config.yaml
hidden_size: 192
num_key_value_heads: 6
intermediate_size: 960
init_std_o: 0.00679
optimizer: "muon_variant"
weight_decay: 0.0
schedule: "wsd"
max_steps: 6643
Each number is 128 + 32 x the weight over its row's rms, rounded and kept within 0 to 255. Layers, rows and columns count from 0. The size above them is the row's rms in percent of the matrix's.

# layer 3 MLP down, 192x960, rms 0.0525, rows 145-191, columns 192-287
size [101 103 100 101 102  96 101 100 102 102 100  99 100 102  94 104  96  96  99 105  98 101 100 103 101  98  97 103  96  95 102  92 102 104  97  97  97  99  97 106 103 101  97  95 100  95 101]
[[122  84 108 188 101  72 116 117 151 138 155 153  96 139 169 208  65  89 185 134 131 108 159 110 142 126 112 109 110  90  70 124 136  68 148 132 136 151 179 156 127 159 117 107  47 118  82 108 170 104 121 135 114 116 111  98 137 151 119  98  97  58  99 128 136  93 146 117 142  85  84 111 125 133 116 179 102 154 102 118 155 164 140 150 165 153 155 121 173 101  92  75 101 110 160 126]
 [122  87  80 121 131 153 111 132  79 136  47  86 157 128 112 174 161 112 152  71 136 175 135 148 114 111  82  85 122 100 136  87 102 180 143 127  82 107 167 148 150 143 181 133 122 157  90 159 132  83 122 169 143 108 117  87 126 144 163  86 146 188 129 135 118 125 137 146 178 127 103 128 159 110 143 114 148 111  90 118 169 158 109 119 161 109 164 105  84 107  94 159 113 142 131 165]
 [155  82  83 122 101  94 104 127  65  77 131 147  57 146 187 110 128 111 114 128 142 141 116 114 122  86 101 143 190 140 127 182 196 148 101 150 179 146 163 107 191 118 132 113 139 151 156 213 125  76 136 108 129 135 132 164  93 123 151 137 143  92 135 132  80 153 102  80 138 123 107 129 124 123 103  76 130  84 142  82 145 121  97  60 188 127 162 136 146 138  97 131  63 111 125 111]
 [170 186 137 128 144  89  95 111 128 154 132 116 115 151 123 161 148 124 108 143 140 112 118  81  85 119 111  43 128 105  92  36 150  91 122 125  78  96 142 128 142 145  98 110 132 160 128  82 113  97 124  76 155 147 145 128 125 141 146 197 117 119 109 141  91  92 139 134 184 114 109 125 116 119 182 136 174 143 113 110 122 155  25  85  96 128  99 159  91 185 162 166 111 128 124 214]
 [159  97 115 132 182 143 113 112 123 142 120 161 175 227 177 154 110 124  64  55 162 163 135 133 119 125 150 108 152 134 146  98 148 138 127 187 117 142  50 136 141  54 108 123 135 163 163 152 153 124 133 119 115 120 105 101 123 153 154 148 134 133  78 142 183  84  53 109 150 137 142 115  91 151 130 100 100 104 134 153 150 132 145 118  81 110 109  93 132 178 126 168 112 182 146  55]
 [ 86 154 126 217 116 115 120 157 148 122  81 135  93  61 133 113  69 157 169 109 115 102 151 108 100  66 141 151 112 145 134 112 105 195 140 155  90 132 116 150 154 133 124 108 158  82 205 152 153 164 109 128 119 168 140 163 104 188 149  88 107 149 158 157  96 166 111 174 150  94 114 119 112  80 111 135  93 100  86 176 148 118 102 131 116 172 195 110 157  96 124 143 148 115 102 128]
 [ 96 134 119 149  80 115 136  87  76 110 148 140 147 142 136 125 149 149 157 136 160  86 120 138  89 142  86 150  95  87 149 139 156 119 150  85 170 110 150 124 140 200 136  93 169 111 131  89 135  48 100  90  93 119 166  76  74 166 124 121 171 134 140 127 144 117 166  66 122  81 108 140 116 172 157 140 140 118  89 120 121 117 124 141 120  99 191 103 158 121 151 135 106 149  96 134]
 [118  96  83 143  88  79 120 152  87 131 160  87  73  94 113 169  76 131 142 119 121 102 115 106 180 139 194 104 108 113 165  99 131 158 101 125 107 139 150  89 104 135 103 133 119  89 171 174  86  59 139  90 214 124 153 170  84 126 146 143 166 168 185  86  86 139 102 108 159 120 105 122 111 148 118 124 136 104 153  78  96 136 148  77 104 119 101 157 123 115 103  61 109  75 162  86]
 [127 131 138 170 146 132 126  88 105 155 162  92 130 144 115 115 132 169 132  91 120  99 103 136 149 110 135 175 109  93  67 149 134 105 157 127 123 121 173 179 109  96 114 178 172  89 146 127 148 111  42 133 151 220  85 126 119 210  94  91 156 169  90 115 130  72 131 143 151 120 163 156 146 117 160 143 107 174  86  65 100 134 141  96 115 128 100  85 108 163 159 110 133  91 149 138]
 [123 116 110 117 144 135 138 106  61 130 102 142 140  92 152 121 162  99 133 118  87 170 146 115 181 112  89 157  69 170 127 126  59 137 135 173 144 103 186 100 120 111 113 132 138 118  79 119 150 147 112 183 121  65 153 131 136 103 134 152 156 153  93 161 154  89 101 103 110  80 108 156 133 132 115 101 190 147 100  96 129 136 128 151 147 139 157 185 122  60 122 128 153 136 146 131]
 [125 187 164 101 172 180  93 127 197 164 118  32 148 119 134 158 149 178 111 106 147 145 131 166 144  93 136 100 171  96  61 130 136 118 165 157  67 107 166 181 153 179 108 129 177 113 199 146 136 155  90 152 158 134 129 114 219 119 146 132  97 179 164 200 130 165 135 164 149 171 127 193 101 157 161 158 140 153 103 147 137 104 137  97 100 132  76 120 143 130 110 101 127 130 136 153]
 [188  56  93 121 159 135  86 137 146 142  94 156 104 217 111 159 101 178 124 149 131 150  97 154 136 185 107 127 148 173 168 159 113 117 148 143 155 167 178 107 113 149 102 129  99 169  76 107 104 180 129 106 116 152 122 136 168 111 155 127 140 107 190 114 118 129 182 158  96 106 155 118 143 139 165 122 149  90 134 137 116  97 133 175 112  97 126  94 118  83 117 115 128 157 163 147]
 [121 164 123 115  98 130  86 118 125  84  63 195 109 126 122 115 128 149 158 132 189 116 105 103 223 143 124 123 123 144 138 166 109  85 150 100 157 182 167  89 133 163 122 108 169 137 182 105 104 123 105 110 210 134 166 179  70 120 150  91 135 141 137 147 167 112 185 139 137 110  91 183 162 157 117 114 120 157 122 171 136 159 150 111 165  70 107 163 117 139 124 110 134 124 150 130]
 [153 122 149 147  86 117  85  91 126 145 110 147 161 131  80 123  95 134 123  58 124 147  98 123 159 152 176 145 161 168 107 157 151 110 115 158 112  95  82 171 100 140 124 142 159  99 199 137 141 129 136 124  91 170 142 128 134 134 122  61 139  73 112 140 169 133 136  90 155 156 111  99  40  94  77 119 163 118 120 118  83 142  92  94  98 143 108 124  96 154 112 130 196 176 145 120]
 [168 141 193  77 109  78 167 107  86 148 108  83  94 116 107 141 135 139 151 160 132 135 113 115 154 103  97 155 122  96 167 120 134 162  78 115 108 131 131 136  99  71 127 119  67 103 180 109 181 145 142  77 135 125 131  90 181 121 162 105 159 191 102 126 147 154  95 180 173 104 172 106 159 150 188 132  60 127 120 118 133  99 139 123 119 149 103 136 134 139 109 158  91 118 104 110]
 [116 115 134 109 123 122  80 119 119 153 105 132  69 156 168 124  88 130 188 166 119 128 135  91 112  85 105 101 131 162 151 183 160 132  88 140 120 130 227 148 116 139 127 120 144 124 138  94 112 126 134 158 104  77 178  52 130 128 142 113 105  84 153  80 107  47 147 129 175 101 101  47 151 184  85 130 114 110  85  82  97 135 122 135 191  91 145 105 128 106 124  79 132 110 120 101]
 [164 117 130 177  90 182 160 135 157 165 161 145 165 104 121 114 110 104 130 182 121 170 177 182 178 162  85  75  94 143  87  86 142 145 128 201 125 126 166 106 131 103 138 168 149 136 135 140 125 161  90 126 158 140 144 144  59 149 138 108  92 169 128 163 109  96 137  77 116 111 146 150  88 177 189  84 102 117 163 145  81 139  95 177 125 147  35 148 142 131 163 210 135 128  93  94]
 [124 128 135 148  98 104 114 109  84 113 136 139 101  73 119  92 151  99 128  47 115  69 118  66 138 113 142  95  77 156  83 159 112 133  87 147  94 146 155  91 154 143  91 135  99 120 122 107 125  76 125 127 104 136  88  99 163 167 137 125 184 164 131 110 131 187 141 143 162 101 107 104 134 155  97 142 164 161 168  45 112 183 159 147 135 147 141 130 161 141 150 142 142 139 131 217]
 [124 112  90 116  91  88 124 127 114 115 129 111 158  51 165  86 124 144 136 141 135 128 159  92 114 150  76 104 114 119 159 135 131 178 106 173  89 140 124 121 146 127 160 138 135 132 145 145 111 124  98  66 218 149 137 145 182  64 131 100 153 120 120  86 190  86  60  88 187 165 101 108 127 148  86 122 132 154 119 149 137  28 121 142 136 111 123 188  95  89 154 115 100  94 174 181]
 [137 111 173 161 135 132 108 146 120 121 145 141  52 160  88 111  81  85 126 152 103 157  89  83  93 164 174 125 114 122 101 139 126 153 116 186 113 110 112 119 151 119 112 132 113  92 211 106 122 226  85  88 116 147 143 177 129 146 133 144 165 162 146 140 136  71 131 103  75 110 100 110 127 130 107 122 148 142 103  72 132 142 160 117 165 140 184 210 144 182  93 209 133  70  68 132]
 [ 87  86 132 105 147 135 143 199 200 112 153  84 138  76 134 113 160 104 104 135  87  79  88 119 130  89  99 102 125 178 131 148 126 162 116 167  63 107 158 124 124 118 172  95  60  74 109 125  95 149 114 122 130 135 139 107 148 172 166 191 189 139 149 133 110 129 133 129 117 114 166 100 118 118 144 170 113 114  81 117  92 152 117 141 130 152  90 136 107  47 136 142 159 175 130 126]
 [189 109 150 147  66 100 130 107 124 146 158 101 129 118  92 110 132 154 181 126  91 162 166  61 117 121 119 122 101 110  86 120  80 116 154 115  87 136 136 110 105 149 131 132 142 180 156  85 165 133 149  71 111  81 120 153 154 119 154 160 121 131 121 100 108 195  89 140 108 138 112  89 137 152 162  75 153 104  91 159  94 179 179 124 101 140 145 155 159 218  89 203  97 133 126 105]
 [167 149 103  90 139 141 124  56  79 134  64 171 145 113 184 159  74 101 142  89 147  64 118 120 133 102 138 163  94 126  98 113 125  99  86 124 107  55  94 151  82  50 168 139 133 113 128 123 119 139 141 149 136 158 106 131 104  97  98 177 156 129  86 106  92 153 123 163 147  87 136  89 111 158 138  94 132  91 118 141 105  71 129 116 128 144  81 127 152  86  81  75 161 155 139 109]
 [117 139 121 208  55  92 105 125 134  63 107 127 140 105 169 115 146 130 151 133  74 170 129 167 103  67  94 169 114 129 155 112 124 133 113 156 119 147 125 112 146 172 140 102 100  88 114 104 126 159  97 136 115 165 106 106  82 189 137 144 163 127 145  82 131 173 132 155 138 115 144  73 155  44 134 161 101 147 106 155  94 155  69 151 115 178 117 108 166 156 127 105 119 147  90 150]
 [147 148 141 172  90 153 124 157 142 182 141 101 180  85 175 180 128 149 115 106 112  98 129 222  81 110 127 124 114 202 123  89 151 123 113 125 145 149 104 164  93 109 122  69 129  84 174 121 154 143 142 124 140 140 191 177 151  80 161 151  86 137 142 183 135  70 148 159 149 141 130  49 144 153  89 122 178 159 162 124 180 179  51 121  88 123 137  82  73 137 123 125 104  94 177 129]
 [129 101 114 110  58  97  86 180 112 169  95 110 123 141  70 149 174 148 142 192 131 152 165  75 162 105 110 162 167 162 161 169  90  60 148 158 130 154 130 180 125 151  75 134 145 152 172  90 119  53  90  84 132  98 157  50  87 167 105 166 118 107  98  68 116 116 149 158  78 133 128 141 181 109 118 114 160  97 104 110 129 123 187 163 168 106 127 108  96 139  71 149  99 116 108 158]
 [107 106  49 145 148 113 116 169 150 116 148 166 119  73 134 152 110 126 133 124 125 105 115 115 149  98  98 133 111  53 118 153 117 126 171 144 152 127 107  69  87  52 129 172  69 128 101 183 161 132 126 152 113  97  99 105 135  64 109 115 172 111 119 130 131 169 165 127 156 144  69  85 118  83 121 136 134 133 130  48 107 193  87 112  94 131 103  62 148 108 142  67  71 209 148 167]
 [ 40 121  75  89 148 132 107 152 161 146 164 104  51 121 131 147 134 160 178 189 165 104 123 123 117 124 110  94 147  81 145 180 178  99  95 136 140 215 129 131 151 155  92 150 126 122 160 143 115  98 142 109 126 107  74  65 148 119 120 159 156 111 154 148 120 140  97  96 150 142  95 103 142  95 108 101 129  63 169  73 113 177 125 137  79 124 118  94 152 133 125 123 112  87 122 142]
 [107 141 163  72 121  91 111 160 136 119 136 101  83 135 104 113 174 111 144 151 122 122 117 139 129  88 109  86 112 142 140 157 142 194 152 113 151 154  98 185 189 109 139 180 129 149  77 108 152 136  74  99 169 170  84 135 135 135 104 150 107 213 126 123 138 120 162  67  58 165 165 131  78 115 151 194 204 113 148 120 155 199  85 129 111 108 135 141 104  73 164 108 135 184 105 148]
 [145 165 139 102 121 116 167 148 118 134 133 129 150 131 123 104 126 111 173 107 107 157  72  93 103 134 169 126 114 150 202  69 119 108 151 162 116 142  56 116 173 130 182 152 117  27 101 139  63 129 139 112 116 126 134  49 103 133 122 116  63 132  99 200 133 120 140 130 103 125 108 126 118 162 103 160 138 155  39  97 190 152 134 126 128 168 165 154  91 154  97 192 162  97  96 175]
 [171 143 118 106 128 114 156  94  92 152 110 156  89  54 157 103  88  58 148 143  55 126 128  90 153 103 136 116 163  97 136 103 143 133  56  57 117 138 142  90  97 133 102 125 167 142 168 142 109 160 138 128  97 154 135 180 133 159 100 119 111 133 188 100 147  89 127 160 104 160 213 149 172 120  96  87 115  72 160  98 144 163 224 145 157  95 154 120 149 131 100  96 128  74 134  93]
 [119 112 133 176  79  89  88 116 152 134  88 132 145  79 141 158 145 133  99 114 122 112 120 132  99 102 101  88 122 114 103  69 110 139 169 163 128 138 149  87  74  77  99 137  81 105 126 153 185 137 161 136  75 114  93 100 132 156 145 131 118 170 111 151 134 114 151 127 141 154 162 121 170 110 167 192 205 147 163 177 183 117 163 179 143  90 130 102 160 124 150 197  87 119 130  76]
 [146 134 149 104 190 171 150  98  60 173 111  95 159 132 166 174 169  96 127  92 166 191  44 187  84 142 140 156 134 139  90 175 125 134  97 123  86 135  99  87 110 118 194 167 133 111 145 171 107 104 115 170 159 106 130 114 112 107 158  99 134 135 153 148 107 104  95 142 115 120 100 130 164 128 110 108 153 146 144 131 145 141  57  98 111 120 131 170 128 146 133  86 131 152 122 151]
 [186  93 147 118 120  93 139 191 132 112 114  76 195 113  62  61 107 169  80 166 127 144 166 131 122 139 103 106 163 160 153 179 113  93 117 172 139 135 130 147 148 133 164 122 111 166 196 140 160 157 101 116 171 132 178 161 126 134 112 147 105 157 135 146  82 120 164 177 198 191 132 135 114 172 176  93 126 140 177 120 115 174 130 137 108 111 120  83 212  93 124 111 118  78 121 177]
 [ 76 141 117  92  94  56 122 147 173 121 117 170  87 111 133 125 127 145  88 164 137 129 132  71 145 185 146 137 175 132 173 167 174 108 151 175 209 102  82 128 152 148 130 167 115  96 128  90 143 149 124 121 189 138 176 180 174 140 149  86  90  89 131 170 170 130 143 187 173  83 119  72 118  95 172 174  57 113 108 187 146 168 123 157 121 102 176 163 145 116 159  92 151 154 115 132]
 [165 131 154 159 127 168 115 127 175 113 155 160 146 181  93 146 176 126 141 147 133 157 137 140 150 140  81 151 109 107 119  97 139 119 146 109 150 165 135  97 134 127 179 124 148 108 149 161 129 124 141 137 117 107  90 103  82 112 182 100  15 134 184 159 134 203  95 140 100 121 113 113 109 140 133 103  82 113  94 122 141 152 138 112 129  99 112 161 122 140  75 138 156 108  94 133]
 [171 128  90 115 129 145  98  85  89  88 173 205 106 139  68 134 140 102  96  63 135 182 121 112 152 169 126 144 128 165  47 142 119 124  93 105 162  79 118 153 156 101 106  62  88 224 162 139  96  98 160  90 135 119 124 108 180 165 128 114  62 138  68 154 157 141 182  78  42 141 125 123 171 166  98 129 174 104 168 166 210 130 146  80 150 135  84 167  95 143  98 112 147 101 120  79]
 [147 112 134 121 188 119 129  70 162 108 115  73  94  99  71 164  98 111 105 124 131 112 113  79  90 137 158 206 182 106 147  73 165 113 150 111 140 154  86 157 101 149  58 127 127 106 165 101 101 133 116  92 135 158 181 161 167 127 109 191 104 154  62  54 100 107 174 154 154 158 149  70 176 146  86  97 140  79 154 137 128 104 142 128 129 150 191 150  82 117  64 139 165  48  93  95]
 [114 106 167 176 119 203 130  82 100 108 206 227 171 130 108 111 115  77  96 137 161 113 137 149  59 166 146 221 118 131 134  87 136 121 125 193 126 117  75 118  78 141 124 140 129 136 130 121 161 116 128 145 169 175 135 133 152 122 153 129 110 130 115  96 100 143 104 179 120  74 137 152 159 121 100 112 102 153  94 167 103 120  95 151 152 102 135 130 149 141 194 145 113 167 126 115]
 [ 94 125 141 106 155  82 138 149 137 128  61 135 123 143 124 105 118 145 141 185 120 124  93 150 127  26 143 155 158  92  97  90 130 172 164  89 127 105 148 152 143 125 136 124 122 105  42 205 137 148 168 147 116  45 108  74 148 110 133 148 138 162 149 140  60 141  78  95 100 118  79  78  47 163 160 154 159 142 117 115  81 124  70  88  98 149 167 130 116 104  58 159 158 142  85 134]
 [153 137 136 140 170 162 152 114 131  97 114 165 143 110 137 134 112 162 100  81 135 107 151 160 103  89 137 125 196 116 145  87  58 121 157  90  80 134 115 104  48  96  65 131 142 134 102 109 126 115 123 194  99 134 182 171  79 118 134  63 171  75 106 115 150 111 114 172 131 160 144 103 106  86 120 157 174 155 108 103 169  89 167 113  98 109 166 105  90 116  84 123 100  99 105 118]
 [136  91 176 145 141 169  84  35 131 117 108 127 154 182 120  49 139 216 110 141 120  73 135 154 145 141 148 116 100 178 174  61 135 175 154 173 184 101 113 140 110 151 113 130  60  96 149 130 161 193  80 123 116 115 212 115 174 213 163 105 121  59  86 125 151 113  78 102 163 139 133 157 100  99 122 127 145 159 132 147 135  75 143 155  70  92 128 140  76 153  95  87 178 169  82 117]
 [100 164 160  93 163  88 126 156 180 128 159 202 103  94 157 106 135 119 159 144 125 123 123 147 144 147 135 107 143 116 154 155 124 125 149 171  45 105 116  31 160 148 108 120 156  72 149 193  95 110 116 196 116 158 142 148  88 164 125 106 138  89 124  90 157 161  92 159 104 137 157 134 127 232 147  93  94 187 131 155 133 131 115  97 120  86 111 124 149 145 156 108 145 131 119 142]
 [166 140 141 127 107 136 106  89  89  87 125 171 154 105  93 153 182 126 132 171 161 123 105 133 153 122 131 100 132 119 167 148  94  71 197 123 141  73 112 137 150 165 156 163  69 102 171 132 182 115 215  83 159  83 140 126 133 136 119 163 131 123 152 157 130 107 110 184 113 100 193 173 121 197 153 161 141 125  94 118 100 138  93 122 166 208 168 114  93  92 108  72 117 135 100 166]
 [187 121 110 125 174 128 144 134  72 121 100  96 131 129 157 153 115 120  50 101 142 131 156 177 105  77 104 129 112 153  82  98 133 153  82 172 130 135 105  83 114 121 212  73 123  96 117 209 101 142 129 132 193 112 147  81 110 109 150 208 142 103 158 113 100 111 161 157  96 181 143 106 138 166 123 135 118 197 128 167 169 141 119 152 120 168  84 146 138  61 133 165 156  51 172 157]
 [173 165 110  79  86 111 150 128 130  50 163 137 183  90 133 140 138  95  97 154 122 121 124 144 186 108 159 106 134 138 176  99 131 189  67  67 156 122 123  67 172 142 168 124 135 157  78 165 121 138 155 120 134 170  89 180 158 157 158 128 104 151 117 141 107 143  99 113 128 170 145 126 111 171 129 115 142 102 141 147 131 131 127 113 139 140 152 165  71 158  87 115 111 140 126 122]
 [128 123 144 119 131 202  98 117 166 164  90 142 165 142 107 187 165 147 152 180  93 125 106 142 165 104 100 139 154 106  92 115 139 175 103 104  92  97 176 119 157 103 130 104 125 161 126 173  96 193 111 171 139 103 101 160 160  86 127  92 111 150 149 114 124  85 148 166 107 158 151 159 145  91 129  99 115 126 118 146 143  91  67 113 174 114 134 136 116 137 156 136 106 121 135  93]]